Weights of a small transformer language model: 319M tokens.
Each number is 50 + 12 x the weight over the matrix's rms, rounded and kept within 0 to 99. Layers, rows and columns count from 0.

# layer 2 MLP down, 256x704, rms 0.0897, rows 78-93, columns 352-439
52 37 70 48 56 42 36 58 61 55 14 45 51 40 30 51 27 40 49 58 37 50 57 45 44 56 37 72 44 48 59 54 33 47 46 60 37 51 49 65 54 76 42 56 59 39 72 51 53 43 63 71 31 41 54 58 42 47 60 42 65 46 44 57 61 66 45 34 32 53 46 49 35 43 61 44 43 60 45 27 56 44 67 39 52 69 51 32
42 62 53 58 53 45 37 60 52 59 66 40 47 60 26 61 38 51 51 52 52 25 55 50 51 61 33 56 65 58 61 72 55 72 31 51 39 34 44 52 68 56 61 44 61 49 10 34 51 65 57 61 51 60 33 26 45 35 56 45 64 49 51 47 41 50 73 50 72 53 56 41 34 26 44 57 68 41 40 63 49 58 49 42 52 53 45 65
51 48 41 81 48 49 46 56 43 62 62 35 36 48 51 52 41 44 57 57 42 49 78 43 62 37 62 49 35 46 51 59 54 65 39 37 40 39 70 53 69 54 32 40 66 25 60 23 63 62 33 37 45 55 53 57 42 47 53 57 50 34 43 62 51 37 46 73 36 50 65 66 37 66 33 29 41 45 55 40 55 62 53 39 56 64 45 49
37 53 52 61 51 54 50 58 45 37 51 28 72 60 36 22 66 56 29 52 55 51 22 49 74 70 59 52 51 39 32 60 66 53 59 50 53 53 53 50 53 72 55 56 46 58 57 67 50 24 71 51 66 57 57 62 66 53 44 37 44 31 49 48 37 46 52 53 50 20 57 48 38 62 46 59 41 46 51 49 55 43 51 73 53 40 42 57
36 39 43 40 56 49 48 52 19 67 45 38 61 33 49 48 52 55 43 52 50 34 48 61 31 30 32 55 49 42 53 46 41 45 61 61 59 50 37 61 50 47 80 31 63 54 47 39 31 39 60 42 58 49 55 47 56 44 45 36 45 49 80 27 51 61 52 40 40 39 47 58 83 38 38 86 64 59 37 48 50 25 62 60 44 47 83 48
47 31 47 49 36 40 61 48 51 56 38 37 41 54 61 35 44 40 49 37 53 58 31 53 49 39 47 43 40 47 35 56 36 68 73 60 54 77 52 39 50 77 52 40 57 25 53 47 67 40 75 68 62 72 44 37 42 57 38 41 54 44 56 58 51 60 48 29 45 43 70 38 31 31 32 58 52 51 39 57 31 35 39 54 56 47 40 79
58 44 39 57 35 45 44 57 49 62 26 43 61 55 40 56 66 39 79 58 32 44 50 37 70 44 45 69 51 49 41 54 62 41 38 57 57 59 36 67 57 47 45 53 44 65 35 52 50 42 57 39 60 44 51 52 52 53 47 45 50 58 65 53 32 41 49 52 60 56 35 42 53 73 22 61 70 60 48 50 49 45 60 56 47 60 45 52
39 48 53 66 64 50 51 45 56 33 46 60 36 41 59 48 43 55 38 34 56 58 47 57 40 39 68 58 56 76 51 56 48 42 29 57 57 27 55 35 47 60 51 61 40 51 43 47 42 56 53 50 46 46 41 35 57 52 70 46 36 50 41 66 34 46 34 38 58 39 41 58 51 55 74 33 45 54 54 52 35 41 51 53 68 47 46 55
53 35 45 44 65 45 36 49 45 51 46 62 51 51 42 38 54 34 59 52 54 61 73 52 56 31 57 35 45 21 52 50 57 50 57 41 64 47 61 49 45 49 46 46 66 41 54 34 49 37 46 35 31 55 44 55 64 42 25 59 68 53 43 69 48 70 51 63 48 39 22 58 62 57 66 55 70 55 59 38 56 53 31 50 30 55 56 52
51 57 60 52 27 42 44 52 60 55 51 47 57 33 58 28 70 42 39 67 42 75 80 49 43 48 42 51 49 43 36 35 25 39 52 52 48 24 60 48 37 30 54 54 68 33 40 60 43 53 46 56 48 69 40 54 60 83 42 34 48 67 72 64 50 57 55 45 49 36 37 50 57 61 61 75 52 43 27 47 74 64 38 47 52 71 54 56
38 48 77 52 61 47 26 42 49 64 66 27 62 45 76 59 46 54 62 39 48 34 65 46 30 75 48 52 59 46 46 34 73 53 45 63 61 36 50 56 49 59 50 61 47 46 65 45 49 50 53 63 63 44 49 39 39 60 60 54 40 52 70 57 55 55 67 29 51 53 71 51 72 46 64 54 36 41 53 45 82 48 27 60 62 40 65 59
32 58 75 62 36 71 66 47 19 57 68 58 45 47 57 70 52 64 52 43 57 57 47 70 50 35 49 48 46 47 71 53 52 45 59 48 63 34 53 53 74 44 47 55 72 32 37 57 39 42 52 30 57 52 47 38 50 36 33 50 35 65 38 46 51 43 32 58 46 57 38 51 69 62 77 33 29 45 53 55 42 68 52 41 63 51 19 55
59 53 51 55 37 62 43 53 40 49 51 39 55 64 39 48 48 43 52 52 46 68 58 67 32 57 48 31 66 28 55 18 45 49 25 50 41 42 50 32 51 67 54 43 38 39 47 67 36 52 40 56 42 51 43 60 47 70 69 45 40 43 51 42 45 46 60 39 30 34 72 45 65 73 38 55 62 65 52 51 41 22 67 55 28 37 68 48
19 64 46 59 42 73 38 40 57 35 42 64 17 58 48 60 47 43 62 58 60 51 64 74 55 60 53 50 17 35 46 37 42 35 55 70 46 38 23 52 51 52 47 44 77 51 62 52 37 32 66 49 52 45 38 33 44 59 67 44 65 45 40 64 64 40 55 26 51 43 59 40 53 38 58 59 44 55 48 56 58 52 47 42 39 42 38 42
39 41 47 60 32 35 36 74 46 59 25 36 34 77 33 48 79 27 53 62 48 53 41 41 39 51 53 62 59 41 42 58 45 43 62 39 52 43 57 59 52 36 51 30 50 70 60 47 76 58 41 40 48 36 47 50 43 46 48 36 28 46 64 53 47 40 46 70 53 57 56 30 36 49 55 49 38 50 57 50 43 52 55 51 44 39 44 31
46 60 53 69 36 64 67 57 33 51 62 36 40 43 39 37 38 54 59 64 49 57 57 65 61 60 52 49 42 58 34 41 47 45 49 35 49 72 30 43 38 31 56 40 50 72 52 40 56 32 49 69 33 45 41 93 25 44 70 47 64 30 45 51 48 67 38 39 43 64 56 34 45 54 43 39 62 67 45 51 73 46 47 62 68 44 52 23